{
  "num_hidden_layers": 23,
  "hidden_size": 192,
  "num_attention_heads": 6,
  "num_key_value_heads": 6,
  "head_dim": 32,
  "intermediate_size": 768,
  "vocab_size": 6480,
  "hidden_act": "tanh_gelu",
  "norm": "layernorm",
  "norm_place": "pre",
  "norm_eps": 1e-05,
  "positions": "learned",
  "qk_norm": false,
  "attn_scale": 0.177,
  "bias": "all",
  "tie_word_embeddings": true,
  "parallel_block": false,
  "init": "normal",
  "init_std_qkv": 0.0298,
  "init_std_o": 0.0298,
  "init_std_up": 0.0298,
  "init_std_down": 0.0149,
  "optimizer": "soap_variant",
  "learning_rate": 0.00495,
  "lr_mult_up": 1.03,
  "beta1": 0.95,
  "beta2": 0.95,
  "lr_head": 0.0146,
  "warmup_steps": 200,
  "schedule": "wsd",
  "decay_fraction": 0.638,
  "decay_shape": "linear",
  "final_lr_fraction": 0.02,
  "batch_tokens": 131072,
  "max_seq_len": 256,
  "doc_mask": true,
  "train_tokens": 420900000,
  "max_steps": 3212,
  "dataset": "wikipedia_en"
}
Each number is 200 + 30 x the weight over the matrix's rms, rounded and kept within 0 to 999. Layers, rows and columns count from 0.

# up: layer 10 MLP up, 768x192, rms 0.178, rows 114-166, columns 64-127
# down: layer 10 MLP down (transposed), 768x192, rms 0.175, rows 114-165, columns 64-127
up114,195,169,186,210,161,190,226,181,191,186,229,238,160,237,167,216,211,296,215,186,236,186,216,227,218,240,276,180,237,196,176,228,235,239,190,198,230,231,223,189,221,207,252,217,272,218,128,173,174,152,195,207,189,187,231,110,223,262,222,214,195,182,268,217
down114,164,251,204,216,184,193,174,147,220,217,160,194,207,180,238,177,202,191,195,221,199,170,167,178,188,204,185,272,246,210,212,193,198,213,204,196,235,164,146,237,203,201,166,185,189,210,221,226,181,189,191,190,176,196,182,226,174,156,212,153,210,201,196,216
up115,207,213,223,196,231,208,217,226,271,248,241,177,189,177,129,183,240,184,132,182,214,166,146,182,176,201,224,216,239,257,182,187,179,180,145,176,186,189,188,230,164,215,216,248,194,222,184,177,141,169,220,202,203,172,159,156,202,193,238,197,157,177,182,200
down115,201,178,197,194,205,227,195,199,203,166,228,188,200,187,228,206,201,220,179,263,180,199,223,205,249,252,233,157,239,246,177,172,208,200,223,176,220,168,172,199,249,202,184,160,209,237,184,220,210,195,183,193,175,179,213,187,218,172,115,198,218,217,162,221
up116,175,217,184,263,193,177,186,210,170,158,196,249,228,182,180,204,210,290,211,229,234,196,208,211,168,287,209,238,189,212,180,237,173,187,236,195,195,163,172,181,198,217,158,148,224,179,194,137,184,199,216,198,203,237,207,240,180,218,211,248,177,212,193,189
down116,191,195,185,199,165,212,189,211,204,201,241,177,185,189,186,184,212,219,201,214,203,184,172,172,228,214,157,222,218,207,181,248,209,179,231,167,237,227,164,174,218,206,144,194,230,238,215,203,160,230,195,271,203,262,175,198,149,152,172,212,157,202,218,188
up117,170,189,153,204,212,221,132,218,232,206,203,211,252,168,181,250,162,189,213,217,283,174,232,185,269,264,187,174,182,238,176,165,204,230,218,222,256,159,203,142,176,149,230,219,151,173,213,186,242,212,169,176,254,203,220,186,191,180,211,205,174,225,191,227
down117,189,198,205,196,162,252,186,196,160,166,246,158,188,208,195,176,174,237,175,227,195,216,166,184,184,167,171,181,217,199,219,177,205,181,230,166,145,214,290,197,257,251,200,210,195,232,142,177,189,173,192,227,216,193,236,196,186,196,176,182,147,186,259,180
up118,180,127,228,242,195,186,175,235,171,143,196,166,206,191,171,227,266,214,187,263,183,221,220,217,205,202,246,214,250,205,194,202,195,236,235,200,177,169,193,152,175,200,182,180,245,252,272,240,136,245,182,214,199,152,212,139,293,266,157,237,215,225,192,164
down118,222,245,169,189,184,219,180,229,231,204,231,203,221,155,206,187,241,249,253,174,204,237,246,203,175,223,255,188,211,189,214,168,178,252,163,186,253,203,236,148,278,213,192,239,190,225,208,207,203,219,260,181,198,146,219,204,212,222,221,232,219,235,219,176
up119,209,211,220,197,171,198,171,225,185,235,216,231,195,161,230,216,229,224,160,156,189,211,198,205,199,212,185,184,233,270,178,216,173,276,244,186,190,275,185,200,193,147,180,234,129,210,182,206,203,182,214,209,150,184,232,154,212,183,197,199,213,163,155,208
down119,161,199,198,311,188,214,279,200,193,240,178,260,242,194,253,170,182,174,174,207,175,173,180,206,173,204,224,213,207,182,163,241,132,201,202,237,177,217,176,164,289,232,255,182,195,192,244,223,193,189,201,189,186,151,209,226,191,207,166,211,161,233,201,204
up120,236,228,228,231,153,255,183,182,272,153,216,170,204,155,197,191,216,199,172,190,224,232,250,187,228,277,189,161,200,184,217,226,184,157,187,201,179,193,181,204,196,211,196,259,220,168,203,222,197,210,211,184,158,119,195,190,204,175,171,203,222,190,193,143
down120,243,120,194,170,243,199,143,194,250,204,240,182,185,210,213,194,185,224,173,236,206,159,215,208,185,174,173,196,179,172,232,220,207,160,237,155,148,226,182,139,163,208,245,228,255,215,106,197,169,225,260,211,181,231,175,233,195,195,165,202,215,195,163,139
up121,226,230,271,217,218,222,176,153,149,232,190,172,256,246,283,235,256,207,194,264,144,278,188,218,104,157,206,196,192,181,238,220,203,224,176,179,220,211,213,219,213,197,212,170,187,191,209,166,167,201,230,200,238,189,188,179,239,185,193,162,189,150,201,193
down121,188,215,205,238,214,216,189,207,179,207,211,165,220,179,196,201,171,192,187,197,255,196,245,174,190,256,224,267,241,230,195,223,191,176,272,182,240,181,199,209,237,210,205,212,194,214,207,227,190,227,151,201,263,206,216,190,138,224,170,214,187,169,195,138
up122,159,253,186,223,181,253,207,211,215,208,208,192,246,209,203,176,207,153,208,235,190,180,238,207,275,180,160,201,211,232,175,211,201,180,176,245,150,150,183,165,211,172,209,224,247,201,179,127,208,174,209,188,239,214,127,198,230,266,202,206,161,219,166,248
down122,176,112,257,202,194,180,190,183,215,197,173,176,156,204,195,177,152,173,174,214,200,165,193,248,261,182,197,184,213,156,174,180,198,201,238,168,242,204,187,197,179,146,182,200,190,231,213,165,177,231,179,170,168,227,200,178,186,213,205,250,197,178,194,190
up123,237,193,193,193,209,177,150,205,251,235,206,221,201,207,184,155,205,171,205,191,218,202,207,179,127,163,249,190,188,211,192,187,221,197,187,175,177,206,207,215,227,166,221,186,238,242,201,188,227,162,225,194,208,210,272,179,232,194,205,189,238,193,195,212
down123,185,179,211,249,230,215,279,186,160,164,228,197,157,238,161,138,183,196,214,234,177,132,229,239,200,172,215,161,160,176,204,213,98,175,212,187,210,211,201,176,196,204,214,217,232,138,146,166,189,203,212,199,221,235,193,242,199,229,214,205,188,250,227,156
up124,213,246,208,213,209,184,180,221,213,228,183,180,191,197,186,198,266,202,235,177,168,209,139,202,217,207,210,211,189,161,204,161,201,232,161,190,244,169,200,197,190,215,208,216,184,202,178,211,185,135,205,194,203,211,192,200,239,150,182,215,195,225,238,160
down124,227,154,155,174,191,200,234,203,183,120,169,207,247,201,230,171,204,211,161,216,264,185,228,223,218,180,198,208,222,188,186,287,198,172,184,214,180,224,144,190,177,202,206,209,218,201,235,193,212,219,221,176,210,186,222,197,187,279,179,196,217,154,219,187
up125,115,192,226,265,190,155,193,176,229,243,241,197,202,219,183,197,237,170,219,215,234,192,201,215,198,209,219,227,173,138,214,234,207,257,195,157,207,246,177,206,201,131,219,240,204,251,221,236,192,172,250,176,202,188,262,222,181,210,175,219,198,179,209,223
down125,165,216,211,179,187,200,148,189,222,227,240,206,194,210,222,202,145,184,191,144,234,240,125,144,184,217,188,234,209,194,181,180,196,239,200,242,192,227,174,236,203,132,185,202,172,282,211,150,145,198,185,187,241,214,147,154,253,232,216,224,167,177,275,237
up126,207,172,174,140,170,252,226,248,190,158,170,223,217,200,144,170,175,262,262,183,192,178,185,224,216,236,182,213,227,218,163,232,192,178,244,178,188,193,225,202,222,224,208,197,203,150,221,170,221,151,167,155,208,225,156,227,160,225,211,192,186,199,179,225
down126,220,176,228,218,201,201,196,169,227,198,185,208,187,240,242,157,238,206,187,153,254,213,236,190,191,166,198,227,197,144,199,183,204,205,158,167,186,215,222,161,135,216,175,166,189,192,191,224,221,180,173,163,202,169,221,221,170,164,200,219,210,197,224,161
up127,143,207,171,194,154,177,195,211,202,224,179,144,184,219,181,177,165,244,178,170,145,135,154,201,218,211,198,265,212,200,196,153,163,207,171,168,243,256,222,151,184,171,208,215,243,194,206,203,239,206,218,174,179,217,198,250,191,191,191,200,149,184,215,166
down127,198,149,257,202,205,220,163,212,210,149,223,181,207,213,194,209,196,177,227,188,197,223,245,173,192,178,147,175,202,188,172,208,185,196,170,225,164,222,253,226,205,188,192,186,198,207,156,187,230,237,204,193,210,231,193,176,188,173,224,185,206,171,271,219
up128,153,261,220,188,236,200,219,230,206,194,189,233,199,211,223,161,215,149,200,214,167,239,202,198,245,208,242,199,158,224,159,218,228,197,244,167,164,194,217,209,192,213,196,138,215,194,182,200,200,208,172,202,226,191,201,219,222,202,189,147,197,137,191,217
down128,157,180,213,259,219,238,192,197,206,208,214,202,210,204,276,236,199,213,188,226,305,251,151,179,229,235,213,253,195,188,226,187,194,248,229,178,190,242,183,166,163,223,164,199,189,222,209,276,224,200,206,187,230,169,263,224,196,220,221,156,210,228,231,190
up129,188,203,161,216,198,210,140,152,257,197,164,188,229,175,182,171,205,216,206,225,228,154,164,182,243,188,206,206,163,176,209,211,216,204,204,227,201,253,169,211,169,196,189,192,228,223,197,195,238,226,201,162,186,260,166,165,170,179,188,183,150,182,193,217
down129,235,241,215,149,166,179,230,257,189,200,202,194,155,154,201,205,178,199,216,223,250,197,191,210,149,230,224,170,231,227,194,208,198,206,209,157,243,209,215,211,200,168,249,204,205,202,164,212,172,149,213,218,173,243,196,188,223,200,211,104,169,181,143,228
up130,194,221,179,170,200,151,199,233,180,169,154,239,166,165,194,205,219,154,198,162,210,191,191,177,139,196,228,241,272,176,216,165,216,249,219,244,178,192,166,158,239,250,197,164,200,224,193,233,207,260,199,173,235,159,160,196,211,187,217,213,166,211,230,204
down130,147,226,169,226,245,211,219,200,192,201,189,201,211,200,221,163,204,215,185,241,175,219,228,225,158,197,162,232,171,224,209,195,245,157,254,209,250,195,266,241,178,248,212,235,209,196,181,190,184,108,178,200,215,244,188,180,214,189,192,256,181,227,202,214
up131,232,164,232,213,131,267,183,244,189,244,201,201,224,185,182,200,200,246,211,197,198,189,221,210,161,226,173,173,248,210,183,198,163,185,251,175,149,190,164,175,200,181,171,212,197,258,212,172,161,144,196,200,198,240,219,163,227,194,251,242,183,146,153,232
down131,226,203,235,227,183,186,230,207,199,137,170,160,190,207,196,192,159,126,166,163,212,166,163,213,225,174,182,182,190,196,175,212,162,232,220,207,188,184,229,186,164,238,206,137,206,201,204,171,199,205,206,164,228,169,239,215,262,198,221,181,161,228,229,199
up132,232,183,227,191,189,178,207,157,169,189,228,119,200,189,166,185,222,221,213,194,184,219,188,195,250,243,197,210,194,226,197,212,182,185,159,194,211,181,265,232,201,160,239,191,161,188,193,217,201,187,221,154,207,185,318,174,171,184,162,196,201,170,178,229
down132,204,193,246,121,235,175,209,177,181,215,230,208,159,208,208,195,196,189,272,224,180,178,213,195,215,190,185,187,254,220,164,183,133,215,212,240,214,200,197,184,178,204,189,220,167,180,235,199,241,179,237,221,236,189,222,196,181,266,197,251,201,250,224,144
up133,215,147,173,267,173,222,254,175,192,195,260,245,194,197,223,256,199,235,176,190,123,233,223,190,213,190,201,198,196,181,234,160,260,212,151,184,191,181,176,242,234,168,221,200,201,224,256,253,201,185,157,235,172,194,191,155,221,227,240,280,198,189,191,235
down133,183,213,109,230,217,221,160,179,180,193,179,207,236,198,235,160,185,166,205,240,220,205,205,181,212,232,144,190,163,153,196,194,207,193,186,187,159,189,181,192,218,196,218,234,233,215,198,199,198,143,170,163,166,181,254,254,160,181,217,199,194,161,282,202
up134,160,235,253,221,174,210,183,176,223,181,192,221,212,206,190,224,241,160,154,213,206,188,160,201,178,216,217,228,204,156,221,171,248,167,210,195,213,182,167,132,181,190,174,138,185,182,178,194,187,202,180,167,221,246,174,206,196,190,262,208,181,193,170,202
down134,220,196,189,205,284,220,207,167,188,186,227,193,183,202,250,223,197,209,221,157,182,178,188,186,185,265,195,169,149,240,182,185,202,183,188,238,151,188,160,140,248,229,165,292,216,216,177,167,214,211,223,179,220,257,187,180,194,194,159,241,207,197,193,277
up135,206,210,267,204,165,232,180,278,229,196,178,193,177,209,245,143,190,247,138,217,214,268,191,198,247,216,191,197,206,185,223,190,210,196,224,189,195,224,200,177,219,163,185,219,216,274,212,223,204,178,242,199,216,204,210,183,207,230,172,241,195,211,181,250
down135,176,161,177,196,181,155,202,184,144,152,249,204,204,154,172,177,202,172,249,174,212,234,188,198,225,132,204,201,249,212,147,252,221,198,189,246,209,179,175,197,220,169,178,119,170,166,186,124,185,199,199,186,203,187,204,176,176,164,183,255,134,167,206,209
up136,181,209,159,192,185,183,214,219,193,193,214,221,178,199,223,197,220,189,215,188,196,256,155,235,243,195,192,99,210,182,207,203,180,209,212,203,168,245,236,248,182,221,134,231,188,183,172,188,212,183,204,219,165,201,194,179,211,224,165,194,207,209,216,183
down136,240,196,159,203,180,269,153,171,244,201,255,178,199,172,189,220,229,169,146,214,207,157,214,237,152,216,154,263,189,201,225,202,194,142,132,217,216,206,157,206,218,211,236,222,207,195,225,155,144,184,181,202,147,159,243,190,162,190,193,183,165,192,189,210
up137,217,216,179,250,175,219,202,197,198,158,154,235,213,192,159,169,197,218,188,157,209,237,200,213,237,145,226,124,245,166,234,200,133,194,219,221,194,184,192,190,237,201,232,172,282,155,217,159,183,204,183,220,163,194,193,174,215,161,258,212,187,208,190,260
down137,203,175,173,209,239,235,184,212,259,250,196,149,183,219,191,171,208,215,182,217,190,206,215,173,134,224,212,239,168,231,205,167,175,186,215,164,171,198,210,197,171,221,181,245,127,181,259,242,186,162,209,235,179,207,188,230,202,147,231,227,166,203,169,178
up138,225,193,206,179,178,229,194,214,169,181,247,166,164,184,188,162,202,211,188,219,191,245,208,184,211,207,206,237,181,256,212,246,140,246,267,153,214,184,214,164,239,208,180,209,189,252,248,201,190,165,236,203,226,241,222,205,177,224,198,174,168,209,232,238
down138,213,212,182,193,153,141,214,177,242,236,173,145,142,174,194,181,194,179,183,192,146,202,191,257,170,147,177,173,139,241,187,241,216,178,196,177,186,192,176,228,148,140,183,162,171,173,216,205,223,202,221,158,231,182,199,196,280,249,164,168,286,238,183,179
up139,198,149,189,180,211,194,189,193,179,171,194,220,174,182,172,211,223,218,194,220,174,165,194,185,180,205,248,169,187,198,217,211,232,172,180,155,187,194,162,181,210,212,146,192,157,205,224,172,199,172,217,217,169,194,200,216,181,190,218,157,176,191,119,199
down139,214,215,225,197,211,217,240,206,216,243,177,188,243,216,223,162,205,197,205,195,240,198,211,209,204,214,176,191,208,182,195,216,217,220,208,226,184,183,229,243,184,207,262,213,249,230,223,237,200,219,185,209,219,221,179,177,182,159,173,221,227,239,189,148
up140,184,210,242,251,155,193,220,247,179,251,173,201,198,205,165,200,229,192,209,174,175,260,187,181,171,176,218,223,212,199,199,220,189,202,255,183,177,204,226,242,97,148,148,200,177,212,155,216,208,214,207,234,147,141,201,252,239,168,211,193,197,221,180,225
down140,207,134,189,209,172,187,178,178,189,220,236,183,149,192,237,194,169,168,159,189,173,173,218,228,212,201,182,199,197,184,171,212,196,222,205,177,183,175,158,193,199,210,210,187,200,185,251,200,213,240,202,201,210,202,239,229,200,210,224,189,189,226,219,213
up141,230,183,184,141,201,155,252,206,224,242,183,222,215,181,231,218,227,188,195,178,213,204,217,229,251,201,207,203,237,179,183,190,244,176,229,154,218,185,177,188,147,153,219,164,166,141,157,239,187,188,130,240,143,274,179,250,177,201,238,202,160,187,196,163
down141,199,232,155,208,171,200,194,170,216,202,237,207,179,199,177,239,166,183,266,226,192,193,200,187,214,185,194,178,197,249,162,204,193,202,147,239,198,171,248,228,201,155,185,225,204,175,225,262,213,243,223,185,229,186,252,169,165,224,180,175,200,227,207,233
up142,205,206,187,161,217,241,168,218,243,216,199,214,187,227,188,227,204,193,209,189,230,185,263,175,139,146,245,203,237,165,198,197,205,168,229,204,176,218,193,223,174,211,274,252,196,269,174,155,247,251,214,199,180,169,218,170,236,199,216,198,192,243,178,236
down142,223,245,298,229,188,172,163,169,203,208,200,209,224,200,220,209,175,189,184,199,212,140,169,166,183,133,145,204,209,182,183,180,197,193,185,174,125,170,151,192,172,193,160,185,198,193,209,202,183,169,186,188,238,174,219,198,241,250,180,214,196,203,222,213
up143,265,251,190,172,243,148,207,164,185,176,207,195,182,249,266,191,215,218,207,179,168,224,187,194,182,162,260,221,233,203,250,219,218,233,166,194,155,243,213,188,202,202,270,207,182,199,185,185,230,184,210,192,210,195,236,186,180,181,210,170,207,198,169,212
down143,181,207,243,203,275,192,252,228,202,194,221,177,176,210,247,189,222,187,213,179,125,158,168,205,238,219,188,169,244,247,200,201,187,161,199,225,253,205,199,214,220,208,242,216,159,244,213,200,191,222,181,169,185,167,198,166,203,247,224,145,227,173,170,224
up144,183,195,195,199,250,208,189,195,167,176,182,195,190,218,212,218,180,184,201,215,276,197,236,217,168,230,208,225,216,172,175,209,190,223,196,190,173,232,201,188,190,176,243,211,150,172,196,151,193,176,162,185,214,190,183,174,201,173,209,228,271,169,257,188
down144,226,193,233,208,251,233,177,176,177,238,197,244,161,202,207,165,233,253,214,232,162,159,164,152,151,215,205,199,189,218,175,233,228,144,205,207,142,206,202,195,184,198,190,193,243,243,175,211,171,189,227,227,182,143,204,229,188,195,258,154,142,181,211,171
up145,220,266,184,183,202,225,197,210,183,202,202,173,215,236,177,192,161,168,194,174,168,188,244,218,168,251,196,209,172,147,197,274,210,237,214,189,165,208,209,180,164,174,208,219,170,210,250,183,218,190,141,234,192,194,146,232,216,164,167,202,202,193,186,213
down145,192,181,202,242,172,173,167,166,180,198,241,207,166,198,209,164,217,211,185,181,170,195,172,215,236,216,167,192,212,216,181,171,183,127,146,206,211,169,186,171,183,185,214,229,193,197,170,166,202,200,177,209,181,242,164,152,157,202,227,172,211,197,242,139
up146,195,173,214,190,229,185,195,215,208,177,205,226,199,180,167,207,159,183,181,170,198,245,199,226,158,258,200,174,193,192,162,205,220,140,209,191,184,157,191,163,194,175,158,192,206,220,204,176,233,246,225,207,193,187,197,219,192,231,208,169,180,211,203,227
down146,187,188,184,186,220,131,187,202,199,255,194,223,161,109,208,156,239,201,220,151,203,194,201,192,202,219,204,232,200,231,191,220,200,211,167,159,176,207,188,182,196,205,226,188,265,181,223,144,215,206,185,199,205,130,203,200,224,238,162,228,199,181,188,167
up147,214,217,246,214,196,203,185,272,162,159,190,187,186,222,175,188,233,204,210,279,189,238,219,176,179,213,214,214,276,161,217,207,158,167,217,240,184,170,131,181,254,178,175,176,270,164,201,178,164,182,201,148,172,242,200,194,196,146,176,191,157,196,163,220
down147,240,223,260,194,208,228,232,223,239,221,212,208,148,175,230,220,208,192,169,204,180,189,208,230,269,218,222,226,198,234,178,230,146,88,224,200,195,237,155,180,143,205,145,165,222,220,239,243,228,190,163,178,213,265,226,184,194,228,204,273,198,220,164,242
up148,226,199,208,236,186,205,132,210,189,196,191,225,214,192,261,212,216,172,189,197,188,152,212,125,200,206,182,210,236,221,177,201,247,197,195,236,194,174,206,193,193,144,239,191,223,235,204,209,148,195,188,155,185,188,174,216,253,163,191,210,208,161,252,245
down148,137,171,263,202,182,234,240,186,176,150,197,223,224,209,210,237,189,183,195,166,199,184,210,172,144,194,192,192,258,199,237,176,247,186,185,219,179,242,167,186,208,181,212,231,198,233,242,165,208,270,290,190,205,175,220,195,216,173,191,234,198,241,215,168
up149,162,209,203,189,206,194,173,204,185,278,170,176,200,169,220,216,190,135,174,241,179,178,207,154,223,216,146,220,184,234,292,236,185,243,175,175,163,205,185,202,190,205,172,150,245,228,194,157,232,195,164,189,209,211,206,218,264,239,176,194,296,235,197,230
down149,276,221,151,199,229,180,250,205,203,204,261,230,202,171,144,210,198,206,153,195,167,218,161,253,201,168,265,220,270,174,179,173,211,188,191,186,185,169,99,221,214,180,153,215,230,245,163,222,205,187,221,192,154,240,172,179,151,195,228,164,168,179,245,259
up150,240,187,240,197,201,252,192,226,212,170,160,198,210,244,168,206,196,210,211,213,213,143,221,212,235,195,196,215,189,264,180,194,253,220,224,225,199,212,178,184,202,228,177,194,183,195,216,191,189,205,186,220,207,160,146,211,194,199,184,188,173,240,207,226
down150,199,230,146,234,189,187,215,173,175,226,262,264,261,185,253,202,195,159,221,215,200,222,189,195,222,197,175,192,167,226,183,159,188,174,207,233,183,172,198,201,270,160,204,215,197,167,290,208,225,195,191,191,190,224,211,194,217,171,252,219,220,209,219,242
up151,166,226,221,157,208,233,206,252,236,224,145,176,170,158,193,242,221,188,209,243,216,168,205,217,229,205,153,177,223,241,203,229,205,147,259,177,157,226,193,106,185,231,171,203,211,226,210,224,165,185,140,185,191,246,196,208,258,173,246,209,198,209,163,209
down151,195,219,246,216,206,249,212,197,195,242,265,189,200,206,243,190,224,236,185,158,182,240,180,199,221,204,247,261,203,196,135,155,255,191,135,161,226,246,183,206,158,200,163,235,208,182,201,208,229,212,217,198,188,178,180,293,170,226,157,185,199,140,210,233
up152,189,189,188,181,264,203,152,199,189,217,164,243,226,239,180,187,188,148,239,199,195,138,220,210,141,145,218,203,174,148,160,209,184,217,187,226,229,168,198,183,214,249,137,177,249,163,207,193,161,175,189,208,170,135,193,218,190,210,157,177,202,231,213,220
down152,188,195,218,195,234,256,274,262,240,201,200,172,197,192,214,208,220,217,189,203,218,223,217,174,162,155,184,156,178,172,212,147,207,200,190,185,195,208,228,196,213,181,189,218,189,215,161,206,229,241,163,232,184,194,205,188,175,203,167,199,199,222,186,199
up153,236,210,207,200,214,218,124,222,194,204,167,190,172,162,181,189,259,189,209,221,214,226,206,208,202,235,197,177,210,218,263,195,152,208,184,193,139,171,174,189,218,218,190,239,188,259,181,177,200,208,182,218,154,185,153,179,219,187,157,186,208,225,214,186
down153,181,195,183,228,244,181,184,238,271,233,174,197,234,202,199,202,184,237,188,205,194,159,194,215,154,186,187,200,278,190,228,226,206,239,188,211,145,227,153,186,149,209,136,250,213,194,185,225,176,142,181,236,213,203,229,196,190,215,205,175,199,191,155,176
up154,203,203,189,246,179,196,205,223,184,209,141,191,142,156,192,191,185,174,179,214,251,194,188,206,228,204,222,186,222,159,173,151,201,253,238,232,214,207,225,137,236,191,182,157,152,173,234,191,176,171,179,235,269,240,172,202,212,190,287,168,142,188,193,208
down154,165,219,188,178,197,190,184,151,144,179,219,192,186,202,191,207,238,173,174,194,228,206,202,217,182,198,203,204,193,192,214,205,258,207,201,285,159,160,234,177,184,177,222,228,215,192,241,180,200,168,146,165,207,236,243,156,130,203,219,176,188,187,101,173
up155,221,258,223,258,213,188,183,205,238,235,212,202,221,157,204,208,190,129,203,226,230,183,197,162,195,178,231,208,216,180,182,209,185,213,187,290,186,194,198,261,250,207,194,178,226,246,126,186,194,156,190,198,164,189,199,188,227,225,148,155,220,259,225,223
down155,185,216,163,154,221,261,186,206,220,163,218,238,178,219,171,251,183,196,157,205,201,194,231,145,142,118,216,216,230,211,162,202,183,215,234,151,174,163,180,200,214,183,192,203,246,179,181,204,190,151,151,200,190,217,214,214,176,175,202,192,196,171,224,184
up156,209,141,250,170,204,157,181,178,180,223,208,156,187,206,207,171,219,204,158,230,187,234,234,228,215,196,247,211,197,189,252,230,158,178,207,174,196,214,210,190,171,203,211,234,192,231,273,227,211,209,229,185,173,205,189,223,167,176,216,220,207,215,213,184
down156,192,248,261,203,160,199,219,232,191,157,238,178,191,219,234,186,218,195,240,198,193,169,195,207,235,181,177,204,175,188,206,222,206,161,236,195,188,205,236,221,181,204,214,190,180,184,155,205,201,230,227,226,197,210,201,179,225,217,197,224,240,213,226,249
up157,193,196,256,273,172,230,226,210,185,194,228,244,251,198,214,164,205,147,159,228,227,191,170,235,193,131,191,219,175,230,218,209,185,145,241,246,172,165,173,201,153,139,234,151,198,187,177,213,178,198,182,246,243,278,212,177,183,190,191,190,188,245,158,265
down157,230,181,191,236,150,167,250,210,202,212,268,166,161,215,191,202,231,197,212,191,205,220,194,182,159,215,186,251,183,181,219,232,190,220,217,192,186,211,196,194,172,222,176,176,228,197,222,228,236,138,231,197,231,204,196,208,208,188,199,216,167,208,261,169
up158,214,168,200,217,138,247,192,187,167,186,145,187,158,205,169,184,206,176,152,146,201,227,224,193,236,196,220,186,184,241,226,164,180,178,168,210,226,228,240,179,224,227,181,207,198,177,195,230,164,149,192,183,185,247,214,195,204,194,203,186,211,178,139,207
down158,211,197,173,214,198,257,135,190,235,176,230,226,196,113,252,191,206,192,248,251,190,240,144,267,168,246,152,210,149,191,201,183,188,247,142,198,197,229,176,162,184,230,247,198,184,205,229,179,207,205,222,156,241,256,240,132,222,163,208,130,185,276,238,249
up159,280,180,104,196,143,159,216,246,188,161,226,191,220,227,169,190,276,183,232,178,185,227,223,216,190,196,153,141,217,147,179,247,172,162,199,212,173,211,181,179,196,162,191,236,235,194,203,192,191,197,161,199,177,201,218,228,147,140,248,201,229,196,193,232
down159,213,170,196,153,235,214,277,217,235,211,158,189,160,176,231,167,159,308,251,155,192,266,156,193,132,214,184,169,213,179,235,262,175,172,154,198,177,210,211,162,181,182,188,244,234,186,273,185,186,180,157,236,227,224,175,184,207,167,213,203,194,185,209,221
up160,185,191,229,189,227,232,233,248,233,224,243,218,134,189,188,234,208,204,247,194,225,211,207,260,172,181,199,207,194,158,237,186,225,184,184,226,182,159,190,162,204,191,191,274,178,174,176,161,200,183,206,126,258,178,176,154,188,229,210,177,175,204,251,207
down160,187,213,235,177,149,171,120,169,217,168,225,185,203,150,190,206,151,241,263,274,168,205,180,179,220,210,171,186,184,189,219,198,176,201,217,192,176,227,205,231,246,220,251,230,178,202,144,259,249,266,200,231,209,160,159,220,206,219,154,187,211,209,163,215
up161,199,219,199,219,176,233,178,207,252,233,227,233,196,189,206,231,224,171,154,202,214,216,190,148,185,200,196,237,159,262,151,268,230,196,201,206,213,161,240,242,223,235,184,190,159,154,239,229,196,212,228,203,169,295,153,232,190,147,226,175,191,189,169,243
down161,199,190,187,255,176,215,231,168,227,182,172,203,210,220,231,191,165,215,207,225,168,181,216,219,263,167,132,191,199,128,180,162,223,216,267,154,190,193,218,189,208,177,213,164,195,231,148,171,168,216,216,167,195,214,217,219,142,220,200,196,228,223,233,219
up162,161,220,194,203,194,190,215,183,221,186,218,217,215,195,205,231,173,250,215,209,193,185,256,255,268,296,220,250,169,223,218,170,221,178,180,204,217,167,212,161,180,258,201,170,226,254,207,179,191,189,174,184,213,227,195,181,218,233,215,201,219,202,178,198
down162,212,216,188,202,193,166,267,218,181,218,206,201,198,238,190,157,203,201,174,191,215,201,235,141,154,174,178,224,158,163,204,196,201,155,185,224,154,221,186,186,196,193,178,221,270,132,239,213,220,169,154,229,196,164,211,175,229,185,207,159,169,195,189,203
up163,204,186,209,226,212,164,183,213,205,124,239,194,147,234,219,233,213,198,226,214,225,221,166,193,214,223,239,169,241,183,167,229,204,162,242,148,186,203,179,203,201,156,248,190,152,201,202,176,171,186,196,189,165,201,207,157,237,244,182,168,217,189,218,225
down163,232,190,161,194,210,236,217,240,167,182,199,204,223,210,238,170,167,188,185,231,156,147,225,206,180,188,215,220,169,211,133,234,159,198,194,181,204,198,217,205,242,192,183,147,217,203,206,234,186,197,193,211,163,176,148,232,248,233,203,205,226,212,129,212
up164,217,197,184,243,180,172,209,231,198,186,237,199,222,222,249,208,240,185,186,169,185,239,269,201,202,212,231,182,182,201,196,149,217,191,212,196,299,203,229,182,173,185,193,180,195,205,223,239,182,178,135,265,179,239,193,194,223,222,199,239,166,260,169,184
down164,210,217,187,164,204,218,197,232,192,176,209,181,225,217,200,181,252,256,174,221,183,193,183,200,204,148,206,229,221,203,207,202,160,232,197,213,168,207,199,217,201,267,192,233,164,198,197,178,180,203,219,148,178,180,203,199,149,225,181,228,234,237,224,189
up165,244,192,209,165,215,222,217,200,160,199,167,248,212,277,156,181,286,226,154,200,194,208,181,167,155,236,171,208,188,156,216,228,242,182,192,249,123,212,191,197,205,229,177,203,248,201,191,252,229,136,238,214,159,233,220,148,195,237,170,193,223,172,221,200
down165,191,240,129,232,190,165,192,249,190,189,209,234,177,205,201,167,161,197,243,186,128,211,194,207,218,155,210,223,253,141,170,212,171,202,173,143,206,226,212,220,225,212,184,184,209,133,212,262,176,200,173,152,206,248,197,189,167,226,264,195,148,239,273,185
up166,164,174,198,160,196,159,192,193,193,179,198,132,196,181,186,172,186,174,212,191,155,173,204,242,153,194,187,230,170,217,203,202,220,281,194,172,157,250,228,268,163,218,185,206,175,243,242,216,239,185,155,192,175,184,174,196,238,184,190,198,207,239,164,218